{
  "norm": "layernorm",
  "init_std_qkv": 0.0164,
  "warmup_steps": 200,
  "doc_mask": false
}
Each number is 128 + 32 x the weight over its row's rms, rounded and kept within 0 to 255. Layers, rows and columns count from 0. Numbers have three digits each. The size before them is the row's rms in percent of the matrix's.

# layer 3 attention query, 512x512, rms 0.0409, rows 50-92, columns 384-447
099:073113104095135100135155118148124089091050125134159115138103158128141111135089091100145146160147102117082114098103125099146090177108147121116078083162103137169142106087136129168099207115183174
101:077137174107095168072162140152144153132121141075155106182095133153070076118096072144132096122137182120129115135186186172111122116155096112141174154107183125095174117143141172095138116181089132
106:065137118151180079169094143186149187125067106131126090115147140190114153130190123118098150073060155151173148128171106176142050137087118083101115107098068086169122078155132109142155143114085102
105:199149198099147086166148111132141102202082146099157156121190152132104107124073100117166136141067060110118153111191106114141154121121122068104164106073120065162131125117152116146100175129105130
101:135153137103108156130104122144143122057091106151136152193142074105177093220181156174081140157158127141150124168076124115086133179211124152131146086136120113133182139153132150132121130089148192
105:108119164104134102104149115172114198123136076181085162154073183092120158194138182164083140116098098179134106127093157110105124150174044115124090172079144191088082186125102205089105105199084171
113:166161138121147139114110165122136092127154167135102170125068112097103133159151049137124186112098182183128174124091133126149123170137152155117092131162130150133166136131132136085161157105121152
100:163081142161134096117139120086133164177157111141154142096090071090160088173097118128086199141085128088125135119148111115166107156129194154115154109082094121102113081091142143113139124148176167
111:147140151166151091118090146087125147122122095126166142139124120099188116164082122127168189071104142087160086144129127156116182129135143104121134115109156103053167088204112153133045136119174080
103:133135150108121099100098126141132237134168154125155175184180087082183188136166134107171165196171155098143188113119121100138158154122122102113138087125123110152083133165140132150178163096125142
108:159110167122155158075122120104076114102101094091116183155105109148155122114076098149109071085114109169137130129160061160128126117139161132201147125174181101105112104075142079114138142175122142
100:167122153123112128145101126137170142114129135129108176107122091129132189124161113109129127153138192141139136118121090128149085058148113136156125109123083150106103075148147078158087147129142100
102:113171101110160150136140136214156139165107085204070122092119121141128152156100151104164150152100077130155074129055155114077101103134107096097088153156059139142143106137136148138094131091118122
101:171101110090153148113094093166134102107102156169148163149090162126131164172099128115122110121135131153140109095115141131118131125081164097103117112143104175157175133087108137186074137127079173
096:141114140134136085221123114122167150154097118112091143083134131093142132165121159169154110137149075136134101096162141097092120135136097126131100109077162112130155122064136137100136133025124124
101:129155106135125168143145122123112119167094127167145132179131129121166147079127115086130114166095179151139178160181111121179163152084119086066117108177163123145153148125096161162149122105139171
091:106167167159132123151115086140158058105138131165160120154158136122129164063150145109215122130097138125141152142126106064128159166114129126155144139132139120146163139118138151162157141039112169
079:101118095129107207194133143172126040147143132129099123160134166132158144141134113131126071118117110168153162177091125096153118119089202150113125125154174146130089096083151093130117088115177144
088:087161107145138086133100108124078042109119138107116107132110198099110178171104141193146107136092161108042156094140130114113098189115151180169126127173147157155173120140126199181125109159120038
088:119121203119164079063100115108122096162178173137171143028131161109104087140136201105128179123087089172072080117159155108115091128195080116166159088104115132142118192103073099080068122137102115
106:143104095213150146127087124162135106152171084082082103147100136167198121188089162114145084132132135093057115173114157159141137107112134171089194148037151095114068137141106181095093132111118140
101:178107151218150066147152096200099163174096108160107121169116160107118132135117134071091160090136141135127065187065138154112179154130131168132091175121179110138152146085144127178105091102129197
082:135125061132165134121097081081132075114130135150116110162216145133113142066122115109205107135098138149111070155140163139152151151092150119115151120116171090067162139175101158185094166104103100
083:144127148156112118121153136152098171081147140140179118103118134097133158125105103126079141156129152152107164144094135132124124112128100092166118089131140136121112105165096127145168186174141067
093:087126089113115181153136146111159204150067114151118120178122169126120115177101075124071076100117150152075135125116106183165118085117145076098143157168112127153128128191177136142159112200146068
084:173164092108146083135151123148088129133146211111125157137143195085096186136117137087116155117119141134118054127109141077142135104130099113153104119096123109150050134147127068130144085129162081
086:131039116144128058144143180080134175168098155177114149145149143104125161134100130112136159159197117113117148125193167147172197159137086157129155117120102141147162101180131160136127104147170113
078:115115092136135112043087163098138120086159107082143137097186161134128161127089173211186141121126160114095143179156142113090121104165138121146164161132132168120229089145107115074154089164177073
104:101162117164152137064106146143102063124083129105097071115111141148123121175079139169044142161117094113122161121118110106128130097136161112163143130061073149156149169126185107158091155206060149
103:161102140121151159086159148193166087071147127080160132120146209181092149059185162110171151114087130113143122147154096144116092096130133146129103130158096138133107131102128089108154154147068106
101:123111135167135100162116115084137139113191154174163123128147152141168171153103125076188089159137167154104155089144079165134132195148201066109149122144125103121075135154072119149150122167131130
101:120138174094127171111154101101204128093129099081155102119159164118163141162075144119166172120088125124152093125124146141195147154107079088112177120137151095109100199110115121137151110066174105
105:071102124150086119157149110085129142131142131092133128157138114167096135084150135134146100094089105141154154125127123134164093098163098205115198088134179127129147155085120121113087163094096155
098:086137154153144081102105098165091144160135161081138136105066143091135163136092123137063130061120098156112193148101111132115121123149161106093197187108131191125084178079123110184118194072160162
100:150086137164129124143157082029095111098146116128119168111084120078126097160133171144151129182144146144117151146155137112095143123143184091148095186132137124144071162128132116187103109109137081
103:109154157094157112159095150111129109126120151085068150103106104122116106145043130143123182064076150133124113146182072128179109093121097162126138102096106095131107103092081127106094163126158094
101:147148111152097117147177092130167102064090158102152136156069095131136104154126087112029064134184160133117137111118150128174053134140214208121096141148139143106136192215087069154098099146147170
100:153096124152152149110143105117089119172109082090156171092088062135098133124055113152101120179144175123108050095149070173131154161129094163158151129166134187069080116146164106123164146081145107
099:128128123098143130162195130133077135114116123167181113174153097129048144110098113130138101122136118107115095083173132099097075147099122154116162147175105145180146159149104061083136134137104137
105:103175159168152151163133106050201074139134109088125106138102150111144140088143159162143087127160147142173148124132138101055073188106124144162147178159097111125184110116098135127114139043113151
104:157101162084109200142103106111084130103165087120065123054131136104126181122126067112179190092131171169140140109103173124127096157163166144114143082195117116089120139104122116067173107148160109
106:095131164120133082109135162140140130149098133095091160099134111155149151203113156166154126122126140176113107150134095103101147198156131048153139081139160112043178077146130115160052104096096132
101:073194172089145143116136130170149156143163142120097128154158120125161091057129160175146210126116160124160149159138193162154098125126079135112098106166149203166175124195123081098053169041110147
# layer 3 attention key, 512x512, rms 0.0412, rows 50-92, columns 384-447
101:115115089152146139079167144163122123132161150177143143127149180106108185147125102132144145115157090181101039148122199129074095154148114175098073193090157171133116131139087133131118155111156188
102:146142156124142197138098160115184170096133137133173134129113138115104122111101141122166191087130122098119115145072167124124104115133155110143119164105135121019168169178164134188141087154150092
103:070148106066201169127097164110116141132144118186121091112145102106133152135108081062131157110131109155156073094111178174093070142121087096093066113096099125149150040099088082141153132049107133
102:114122136154145118056159173078133126145103083143155101133150147059062058115161186157100130140120126168150160072191166138114099141131100120095127173164159089117152117183208098150154095149107117
098:119093087175127203080102122136053170112113064132137143127144128072165100120120058155119106102152111146118120137093131103140166148169157153119136102153154140127131125176130104128103178102090114
102:158153112115127103129133143110130125134158178130169139106118161103150155135101158185109159113058114154094133127128160124114167106072139106127129150162136164129137118099094122124137143158103176
107:193093124038116114104112123183155135129132141152129151110137103153136188129124133128115200141121181107174126143106094133122107124165127146115229123096126131098085083099123157141114129140125139
101:158110132132127145160121103148122179130128150187106144157147146158203113167063092135118136091148098170117108105091143090176162168115078166113153154099145099171112135108126145107169086088232171
108:144195121167139118140153148067134136091136122126142149138075103132111145131154168103116150106103132136167143076114154157066093094114132147142190131112102121087117109144092092099155179158102144
101:142173110166119083109100097146135137115147077083072155136093109075149130155085185103112127105129058121153107072082080137133132108124095143166116124127120160093118105168104146175076135150076161
106:134086134199104098105147107153091063184117113170118068177145142148130052174069169150142157127070118123123120186185079133136136068096111125132116177139131137109123081126112095072113161142170115
099:094189139201086114146079149164124143124223088171144097140102122097163146142117130140123105112156115128206089113128097140116157124140132180094080092138130083143070117188132114120111134176100091
102:120186184100154130085114100169156102140153090157082129111101150127102160091140127162133123083134096181069165127124149143145125167084168215081119094187108123129126086097151104086157134074116132
107:096053102109162105124111131165123131177104102128078161144163125077185096166150107100137100168160097095104135132131141170072088113086147218093152163110154155122147118087152058105136137130119125
085:147107152092137132108135090149117143101165148150202130087111143136142150134134127123096168123155085142116161126127125120114081128091097136109046111160102134148198115115085049151162104078129170
083:105083147139126161143147113136096144179101112111142105144062112149136147159093110161113117155115121130126141149122115153101119147135103075166149108120152144146109121135147121134131125121177231
100:101076137107165207138142110133113201113097126183073096134131135137141124138081113121122175147121142101134177103146125124095099135181084152066145096181138112106092129128139139166123106125160111
090:191132193113082108190111131126142142113218123172128125176152089126166157084145122116117132115090150118107154199120162095166158137131151143084115128140166138124105123112131083121146112123216148
105:168148114088105131137100148095137134087120124171108121123132147125146111088135167151093142119085118123103033110121056140100140138100136156162126090089113108093100158148160163082139103104118170
101:101129115064120141126203118143121090060144117200128096157153123172120128116074114080122142161074147067061213158148076096111155105138107165099066110155129135053179117140151087177141131107154171
104:088114129156136166097144093143130174101049175130139093169128134144164054170143014169172145149130140129100212093174121149104163128119149097151135062103121148161074100155125139139095177063156149
099:120115126081156164131103155180107121089108119144090144104109170155180131182153096122118106068149102157122162090121119143131149142166127147139127155118133123172119130115125140079140122189128145
090:140111123018126144156137160163158118085113183097149154100130108088108147109184130137083159133159119128136058119127155144120100124140138171122109130199147156218108130072089141100131137179159160
118:128127147153158122079145132156133139099112110171126091178121148144135102134123099187158170130088147136074230149195101089147160128168120083104179155117135140109170154146117118176171118090105080
111:164103133122085190109197186167183122096178116107153131089121122096114163134118065109166188137142185139074086146132151134135148174118058196135098082158134084142203091131127186156104127100141171
099:114109124174141100098123108163144038147132147099158175142174136147130174062113192128069123148112149155185074116103064090137130103103171144099173152131136161166045221103122145100087136092142093
100:209146173133110101122100139143056114105187144084194134155100081130181113106139179186084039094134123111098098137104152130158130121169091127193158174092139108106136151116149154137169127159141155
117:036087145132155142041168161094113118172103147075124151105117119146064117113106107150162143122093133106159195110178089130188143161111094114117087147167106126141196129161164077171130109190099179
100:089138095160116105119107109059076119151111178092192088179085124150137129078117187108139082109113139067080126099129121125087114077136152157105155155125106153144162116167092100111130143171101129
101:144106125062123074142156143108106216158105098129083164097092133127171125108080093132136143103102138053129134118167111128137142135143105112109136097115134130102166150190114141104153066159072113
100:063106087138109231177132117121147153193112113063117108121095104146136201146096092110161063172122109129163155064160108137101101113133103128128148144120105119071120125105203141151141170160112196
103:089109123181116109155155138153133185120144163132120184140140104150085095120126101092112105099143143156188076093122113144127141117173130143197074141136131153173083175140165077146155130125112208
103:149126138104156118125104120158054144127130097166110068111137097151102148097131165125169122117163110123192127106170157144129141124093131204148119143116090163092042089112141182136142151115140163
095:095071094097078095164092085154120126109127129129106108135045138071136200106141154115057186136178164111127082133174106105163147128186123132097151140093124148149118068138128107113171157132206130
100:101138182179126106147156133136093151111100122056146104225093150133158202083169148139102129136101133128166134159114142149144145150096150054095182124117156132123083076086093157093167143131128134
101:116122110175058159174137086120172098156105106168106127105166144163110087162093136130052213088050133091104143101114087153149093124144167144144093118138130062140136110140123133103138128134093136
100:149148133127131074130123145022099196105156092127102111164137164173112123093095063173159051146131137068151096142128132107142169142101122127062145154147093112077094094091141137105087149132142145
099:082106193190115180112162097175075208129095084189130134094123104113100098109132133132174113127124130161150138093184120104142125188100128058132156120141092162110153105119094169051129120156157177
099:145111118110153160144184112143185138066100142155167175119149122158167128147188118174107147144128078077132178062108164124136088132138074071134110208095121134160115115138118159151133067139092141
102:130139129065148104143085163130158116065164107146137112147131126093067113094138089120128131112143159117142076143148158114168166106087154121122117103172101108081215197096081116169171134133116097
100:128169108127125117171114085087115154146127176181110149132094143153085198092174160185141145118128107097171138140066151105127130148107138104154151146074100138121195116144117113118151182113108122
103:136182174113122193138133192092098148161149171136127157121144130095151123119079147096124078133137140116106144109149118118119137129131139140120164175132145119086165152149083118099119093128096154
098:111061105135130102142136130078127143113066152050126094135092128080136098141072102111139184149147124123151182139126127136162151092145124135134164099130115093139152156139114094135193154109178118
# layer 3 attention value, 512x512, rms 0.0335, rows 0-63, columns 384-447
110:132143134101151158086143185130129126171153147133117135100117146138052132192081119135127137079159168108111123123145143149128110156069162157160148116114157069071101175157171143180101131132150150
115:132150136150120124092112148134167210100154099143162113105088143122155097140126178072157142140107150087121157175093102102167099119111098122075145165160135140111128118134141117141149106133128143
104:105131075124122136085190090132138122170149122117122140177136156176143093195134136145121086150104160124127186170135103080173033158121164093064133167135154130129169051094140158150186142160155148
103:107152070105125110143145129154122149100097106114097142096115107123147105154117142130112159128141067105146106105099127127114127157129106159107080113086125108142111066100140157113139110172098107
114:111104127147212158160111146076133129114143133103137177052095168136143114165152117087139124080085133164107020143091081174139111124073183032149136119167109122070109252130090139186157097128115121
098:165152128124027100152106101160120181148142084080084140085169135092148118109195150152156049078168127098207113113212090190163106113095146142176128156122094095089177132122143132050138081152124131
104:127122159118131124124091110129101074119107180131126153167102167127080081140087104195090161168100069164092127095137186140124145131142110171169097133152150124102074082122080119147109144113109106
100:096161110129076144151105132176086178115108131130176099123167102162082127126133155152143070126149122073180157103112136112100174060196123104130137124167122151134090113122111180126098149188078098
102:137137107149104112134118183089157158148181148086145089099074153161083161155157129134119149138125112125115195117103118139082154104159118064148103090133086108146148207139146186133146132164064078
097:125160144116107122154153096095133117106165140152133126169147161143130173178139073122143112115100191145175122108164099176158151153144122087166111102121141074130116211147197139175219071077134172
095:137149098143164159098192124133182100129133160109150093195135121119171174111155113141140104156145135116070079078152150165142127113108155117133097192124107147219165138186136115135119148109142194
099:144087132136209155159112136126078128146151084077154142180126149137109106122141069094094091076069115207124115164076125157128132150104156069056115170134157097113204139104045057118129102071148191
104:094179134151147065151134142100166108106107097176170144113143187122096169087181172078144171143112061166123122099095184118124110101137129134143130138123110172138096150171149094145045111109138099
108:082153115117133102102155125195102066108126170123140129146177084143159107161138152116094136157159127146125054120148166192102080130160175167090088110157137116178121045160115090087077158110120102
095:103185101162118185113055129171138179103112145124145107133099165130114101116134162091140228107210122115124111079074139100148172169163150234125090149092116152101161139101146086091070108124073209
104:109136104122191132185109172142137180167165127120127105085122096158082107117079144117122105080120066116075126137172121150146039145096142129090106150111166127142144075150146114108135125057125091
109:097133111099150105093121138085141135139069155110174129138176134097138158148191134116145086107093128134136107185092175081082080134128112167138142124078143100159108086120069116143122141148142141
103:127071106150125133147091166151169169161105145075121208122082169113151143129181115101156140135141143134089130131186082111147128135135125177145072203135176103142164156173137118133144131136189153
099:172118144156095120153088156142088135125127126093178120149132188112136142076130117089116153131072074174121147056144100077169166147084128162190128121125115136132168244121131136119128117123147107
103:125166134185085106110121115111114111097091090118066170157177120119119166134138119095106112180150161140120111088128106108160122124136218101137108122152143144094154178159157131183093126177124112
101:181119144099182170092066111180139135085081192142097125146178158181163139113134047164165122213090153067132162164186143115121122160090114103157114154077135113077150077070110136145108130161166116
105:100064145161166062132156153064145069100123129065059124169102166105131126180068166157129103066081139128100137160163092137097169151109113115148118112108100086132099147181168143199082160209122073
101:133143093113154158112144150161133138118154129164177149129121154128149148170114141114092172100134103151111115143101089170137144085212163173128146200137156144140092128105169144153105183155132088
102:087140109136089093098174105175103093146140150131121093043146140109124119122147140117128105098139104196155073129145109100147129122138182157098125106147107097168149167086062173081146145172148145
097:111088142074129097107112115130138133124139071140152119159079119077117110173146124141143092112074144145095137109141157140135122147077126123082175158060148148091160136170153084137092156103123142
102:135071121135116161168097146138061072131148108120131109085122114185147148133127080072132128119174120102133147094094155096149148127130157108078087059115073102151109148132112134167120179104087068
099:095176123102128109115191094106109094162144154125089116170079136156082135089109127095102121094142135144130099138056138150120109113121074166164091080080134140124176092094092146143095140163163122
104:120093074155170088120161095130113110133044104154101156087131155092128133145049173159091189189091142168064113172144124155114132180135123061122125183145146146183065142085065157107149177060148169
105:121115106131123204097207189154174113105159077202104139163059132182129157123132153116145111141098141152124141098185093126106095159166144101154120085115109163102083162093107121086140157106121108
104:098101136197130143167091132103104182124155140120159135106127135144106174178104094139166159118159046109173077191197151148110113143143127116130151119148102156132138097097068093126111130151158099
101:154146143103155149089113116078134127115071156126160085171098117155173166171097143106076184169124087129089189082097082126117071116135121154121200169141134171134140061060164153098078069129139125
103:129143138142125171142099149114078087143115112076120174149126097100151095178163144135125138152137108143100145178133114141135142088090145101108106137137158056080138051123146190133147118109146168
102:174084070185177144097112125108142112141160097056144085139084174129117149140161137116156157135107114108157113166071125103105127146092172096118134106112161104089154217092130144170128120095103175
095:080109070211096133090143095142044089124131106125202101141116108095145161151147112127170092143162099081114078150167133099120108117097156182114130192108170105097176129152166159180066170131106140
096:156123203197172183165134124121083091125173154094171143189109130121145149136117141165120127128060151141141109092135165140102156121159094133128147094114083137168120123115054133129153060095148106
095:121089161124159162129104130125091086121139177109121065125147144141086161165133178150124157113157139158156137129121094102133091068119190128108126158057117202130086077106129100124070127081142091
104:198093152182057058175137117090202107159153099127050117135141108139085056161100122131105151142115125174105137097146112079109114169150102135137147070139085166152125161151113169154151161108115126
103:080127136137090127111097139144098138159103120117150139123120133101140115136091109138158129156103066161125103088087122117154181140132122131140146117161160162207119102133094216135115121103120133
101:135069110166138114141143140142112126143147134158103171115116066108098102111139121120152129152132155135171149089203097116096131135108096094130105119103190131121086145165165101109142090127116069
095:142163096116148126121166088145107141114122079144115094122162156106144109169158175111115152156127113149102136146095086145131084124163203132124058205102159108162098155157151129079113079129137123
103:109087083161170164095102134084112177093161099090090124110127133120135084120146132168124060177155084103133179128138062163125135118147129174112153105162132128082159140131120138133131077129109102
101:143118147145079128165115184132131136121151105128109127145078111209137181087108148101140128140177076157099103152093138130109080148129053167117147175066045094118101040166180153133115073131159162
098:144200110142052162136118113118194100160084132183108133135159086092128139134152124125182131130141125155073115130126139113118137093094128144128125128085129128138132153188129150131089096138155142
109:094180137153115137124094167118137075152189107181221079074077145146144154148132136145139162108152117109154151169152187078108103118195145139185137162133133115104093172111143114098115171149094109
099:068128114137118133138092167091083130129144120161098049136129123136073121109101096078092146083135136097103135118149109155159059052098135114151167154145121078182112070145046131145060131082058111
093:124128145100062078115069116122096079149124207126090100126117103122114172178105073104114107068130092155088146126107119106139174144128098147156140161176087163157129115134119160078053182162142131
105:163066140169125135127120198145178109124136101152130148059163173153118084095094094154191162092099111149122132135168164107094152121125141112135124134130116047123164146133154104164178185106119132
110:143118122111166146163080145092162158158151091151191122060124194158101139133134119142134049123136156097120163091125179098179116105134137113122105116141073106129137225176140119148178008105142071
107:076122095137152079099116126141102129139115181171062137136096071115138130085105102130102129109131125115139103176174107127180138126135093140106164115059152144137110086141034148105107099117154159
104:159131142154115106115121152173169120087108155098145156103172180112111113176132113084154119128100102105146108138118152097123172145119168116173164148175162201057153206046105135119129097154133089
102:148123171120128125133081115116053151103138151120125174122164135102071110096116105079134117144147146143068132154131136066197134131160145131097092125145123140116171157103134117106102144124054066
100:146076074155148138103098073168130114091143128146156187115123137136130121076176094135160142123100138113147180130135141161096116119085108176124121085084116109163194124143183063118107124158071104
114:088181127093116188105106151128087159134095170080204085170104115136109191103124141095114171138135172125174121105102189103078135188159117106145116131108112093127121118138140135140149095091142154
097:154137114110123091111192130202134120163124133128079176118151174136074107098131148090120154157141124113099056111142108167124131171124157149143046144173156097147098104166149143072120156108116152
094:151128105070082126164136113124143147131133109128132104171122097094048131107139095147126146120138178146112128130138152144111105099131196116129199125097120156128082167093089134116092152133143063
105:091082186086150169172123087159085143145163092097198141098064097134138102087106147124060161176165094096068169140118099120115139161091120107089109108130132070122119166137143113167145087137141154
101:238091202158099156102131183186172130157136056112118149180130114128119106131175134152132096153125124132198161079157133113167167147118118104158181145123134094102126141132115196190074089136124164
108:153119116120102143131077094143155105164124130155117111158124117170087200109116071134149134129093092058094120181138111140064169064138089071175146180121163161130098104148175126049089096162164151
097:179148143131099020100130157143145141070111109140093144120131103121132206158114111118099115131170157134087175082093179121109112174213080198134155152142137125170135177104127211122104150165116109
093:124085116177081075134085193136172116103170138164095154151138141186203204103092133141121139098152144146112145105059101144148177176156091134133115123078118134186071144158129173106165093114224221
109:145134146109153146138136105103128182149100138143059138156179113148177134096141189138088175121136090118099157153142155088157111144149109160092087133096082105159141104063127185144199164100183124
101:187153114054187118073140122121142116127094137061122152118132178129140175143071159120135067068124145164093088139141134135126158157121071125057119155174128133129092085136091078114157110075193131
098:116156120187097053104121064152145082127116103120143183167092166138163106153094169081108165078160095120156168094149068152098110064122164144123156121137099082161108081148159139129128194180171127
102:155117118152150079110168104122082135158072121054112131129147123123118104098150117100113078116054196149156154105127168113093107172123080094136103084102158112148100119146104065198105120147173131
# layer 3 attention output (transposed), 512x512, rms 0.0552, rows 0-63, columns 384-447
105:158148102153134091140122094161115131143141098137112196105102130150085160180115115144119153116113158146093060150180086171109123047093155072072151069147089141158145125112137117165097181147149128
112:169153113090094140141168144124110137195056098089153131158067164177100095145135142136101098131147051076139147107123114198110188136076103191147165136059137126134145178088134159154085083134104121
100:131127120146102115095171049097162091130086120082159102116124117129190143108134109173146105148149134161124145140109171148114098159159157106113028146102041097120157136099090184184134094154144121
101:101179092145094105118131086099157083137043125106171133115168143138125138130116161125090147180131113112131138151082163128152164155141182134148135083127119125183115112113167134215215196135125118
107:114123138035166132164105155116146071076088157117141151165094134174095095127135171103149099143165196156115168135120099087157161118153096193154112190150149106102144170101098184077145093131115131
094:117096137162099176137100162070105144094161154175092176184108059134185079112151105106158116074121120169131107143117131164170167120114182134054152110115130112120136114161150105147140120107130075
101:094101122132159162110123130167086109159095061126140154100163114015142174175107142153153118149111091128050134095104078157117161127145171074173175065162147161139107176121074124050121101111110148
099:063130161161098147118109145068141119187125122080165100141147098130170146100096089134085114123121090091066153146110145182167166124137121130173147158100108122088074133126152136074163110117143116
097:173155142108090104177108117144144126125189074103166180162149131121098140100116160132117201139107158148096133149137115129176147159133112110112100141172126159069162134162114128134147132163120141
094:132154136132129149110111119173167142147137105100174062143136152146158081090166128184166095125085108094065129208113122118167074108110127168102158169141215101102100070163157094188183129141149138
093:099120131145129154142191126201067137079153107176103082116115151134159085134133122157109168157076091059080150152104131067138183146064130080146199117124151151093133134093115089091120114114138167
097:124069085184114160093096118138066112102082113154085092142089122157123169166148083104072151125157146167170086111121094112125083155117120144108046093131149113116139125114085145108112086122117126
103:129140144105109145139094159105145168114186100090199096197150113113122097108115193065111141154166128082200108096128085059121134163096127122111163160120108190107153160128126138166140145131091111
105:143095202069153094143089163108110122100134143162089128071134122129171090132099139089133145088061118120150077092113126103096129141101085105080105127168122158123128139162156130087098149152126132
086:146164139110171159244091190133102181145105151195149134089067095132134102137102144122170134105171138093122160164065152176083156125161137101184147157064152142128160140124154124122073117151143161
103:100149134117125161057124159075104106121122137126126109139144070156121139138112124089140148172146169147062133070082154123135159135135097181126069064124164143184043134139122110078121198169139219
107:109068123125105141143140047134139117135112097137172128025113165093096128143110126134165152196119081129180126096141048128079125170054184146105142131083112151137173143117127144150132153128133127
101:160117109175125110191139125137123070003144103173078207157094136132164128144114181197166144090115150087125142163154124175133080134086158139110127159092123147099134121070153068125084132112121139
096:116124119155127161181126197077109066084130172108135081072125209033098128142118137148070144086080143166127121120091111133077121173093143129144120126150122125071124164138125171092156138205192109
103:105151094118132172164125106097114153170194205090129133076170193083103150127117185049165164149113104155083079183121153116067105182143150170163140143139116162072122121138101161082162154110130100
099:153121137163115119125135074136105125121180107120105094125097122155130101133126155116140131142079153103070163181164124117130125150121104156150102177137151142122120107090102109182058113113077127
104:155079110098120132092136120111166162141126143154123237194170113119105116110123216089105139114101162188200151074150141146105061145113059087123100134124139151166162111106149108216181102134151138
095:079167139198119132114201108162136090113149081055128156120119064157152189117080123120061092153114148144141161158132148141108122199144095119125130117131126165162143104165181086166087157115107114
096:132166097137060203109089122100121113169104156083099212184117156136155067154083169100068085124132119135135129130151075111127181162168148141163138122128126142107161126184090090105127124120125173
101:078170140121155099114089131118169103135143077154076150160129179156164129171140154150169154141157139139121134195060100124122121177066112151173179124122159081106090112124144110115118129137077152
100:149162126176108131106109101111166119110127129171067115157115066143135118109024132146110137117192158122096080153093118120120129136176092157149139141131154098170191087104151139122146118103149145
097:122184150108110123146123134167154120116112128123066106065083186166088081162122047116143188102083189110086154165116155119148138157141160133128100171177107126116114147200162119138077111118135130
106:158132176116181104154122088154149135139100140065159184114134119203094084136071149102164142163071107143165136165143136074097105120072108088137124126157111163169161137150087108131141132157118135
105:113116162112144141078109108181135119094086115119079142155074157169116156131032063124096169021124200173113169132121137130117092093153046108116147147210181077142146107146127122157114152116175133
100:150087168153105128148089097077108092112123082071141101157092074079109142096139092119116142131156158198160186087152132100146098103181134098100052076127157117139126100136127191070101079092135077
097:199164187110098099162170043142137113156161120155147048084139163122149118162160158078161168191121107134097145114087180178123185124132093138086111149169165116131127135137093166110137142152126146
097:155161091168096146134139116150137125053086111150130108133098104074164100133088076184182073159200082174095143151145126153139092156178136130091125122039072162129137079146144123203110085122163107
098:145091156083146149176117178125103151091077071171152154173071110109149123080110147148176120112169122120145139126077166123178129122188116099165165139087127187117068134121075090209164108146123066
093:116141148114078145107122110113134123070115109086161153167072144107113110193057098133206160143143143101137124121156154122109183178114119130106125130075079122144122087144080109077088091171151104
095:056104114148089156148094159152078149141119103127161146127077163071148111178157079174113115150125121210130141127074099108108169163145120088131111074182123132118129127088122123125093178137119140
091:132128105118204110150131100131141119200098126103119129132169099114074159082170048072125134204079136155134124090108113133108126129097091114145139151190112081113145165118100193118101145207085169
099:218115125180161180060141161085142112116103146089077154125116158151096167144104139121140128145140106142142099116103081153205120140155137160138149129144204128181155107103126209123211105115108137
099:132130136172095136162176106120091139108100115140132122081064113063094111142119111131120116152185120127134120125112120132124140135179103139099090133086157125132135119122088129077115093146135216
100:103161191083171155151118128061110099114124097087090149131204149121109102129160101155115129070098136216125147070111148155129085120108127113098140136132073141133092217101154156071154149151043133
094:122151180119138134154158123203184121113086114168114117082081115076139110127083152217127080118126123104093102124094125158117137142163163177103098167118079147121132143118150157164107150140088149
100:159119170126101149214051139139118137151116120146068134124111149087169122134135133156093110104163065146142162187099165144125095085175122097090176154099118109189117079140123120138125113054148113
096:105122104145100133094099139156140133114099152086170149124123135139145123173099094151098200146121064099142103133098171136099067165133081115108174126072075143135092124099155061150114170089150105
095:143096177172118078117131102124129133106159122103128079144141118177140132149059124152134111154163131117112131170185087110154108099153110149100165100119133115225159086137127094066132086067073134
106:093147127057145136188123127153154162119151139090149140132109156097068108091092141112098130049107149115144128164148118131138198091125106127099197145087088153135138144135176141170174078116157176
102:126127133030181120122108155143046140212206096142158109115078137120095184153178133102135165101141152127181145085104123131096063135125055124135131140152135136092122143123080148057091104160126168
090:131133176130146154121104124151101117139147087149115112044072109102115084166174089155055128205175136066082189100105144115148111124165140209101147143082130131147138132104100198109150135161112164
101:104110097153121141100132149131084144061145157111130180157162121098102173087147087140129137092087093156137132145150071191160126127110163128152118012146142187121132112117125093178123182109114047
103:103123129133106132168089182106128191086082095122180124143144154122167112059166124116120144184120156146118157126114129149135144165137101113120178131138144144133149187074147141217221144100111143
103:144125111103157052077123097086098131122136114110071140099162165152152117191162096106125147216106053116140168062059115137091089113127143112178181119095151101191114108111114093098141201086130184
104:035076194117095221155116164108107137045192083123159167075126183108103160069088207154118086069134143166108150163178120103177192131161151156182099162223057178115149151170155161153128158115131127
099:093150076131132124080120138151136118188119111171139175110138126151149107121108103150108107133151088132070125124134206165112173187175108087113102086161119210125091129178121122112112167165161141
099:171104203112125180133119115131140110065068081109069104147178127145174107065135130189105095116031145187141147161141136096138109117077142114111082135120141124138115080106156108127140168106111115
113:130132126128137101143136159140127128150154119147099059094139121101141115151118056159119153103111148080106107129113114121078092093096108087112192087200141099124124142124110155097115089158160150
095:121115129178182132145158121131154141104075081115126166104145123114071132111155163135107124118079073154090154163116097131089178161164072095123142088114109173144148080152081137171161140120066107
091:166122202131122085202126099111106104138127176182118112126157101187118115145088182123119144131149113112136124164142144085088109170100124098240135137127135143105128163138121133135144168132116165
107:150136138126167180081154159082121177135118184101194070128183143138089140133132110153079116149086162179095119139119187136159123144159174126122118150124116116132184165124101121071148128137132161
101:127076084166084154101150183099144196088203122179107166120118187086116170099123161142142135069114108143128070141199112111111161097102148093088161166185112129104101151146071161184166097067128109
103:139106140155074153174193130124179142083154130155120062106133121095113097104177136166115146079105112134180162089120092064096113110078091129139086137150072108131122165141119097081133069059123153
097:129142123135097178153125096088118145134133160068116112067125133100098115165115140150101080146123171079117136115105134129169155152087146110174170155162111142166168118116126054137150136119131116
085:144192081114145076080182156149097119136127188093081133089118153183111164150096137161110131103138157171120145106094163183142142099132093147133158072241102165146134122097147067061091162094103114
108:196110173123105089073120102154100111065111172186113147174135123157117115152149119116111123160178101135132184093163099097139163103101105119069077101134190123175133086101146100171088099091138143
097:081103096112108119150111095138143148094046088139138137139092146124078131146113138109144167154161159165129088106117133121066145137113092102124063114074131075134149131137130150147093135156162132
096:156161111152122124198139138118151121172176159161177110092033129140188106162162121171169092079117076171161080121130129103052085155067170101112101120133109115151165106150099086139147174156091132
095:080092063100148161096145141134100083123072124126127158145144166111129117146151113126126101119115142142168132092126024091157153141116134163131158124158128132136122185111108113132161082155096082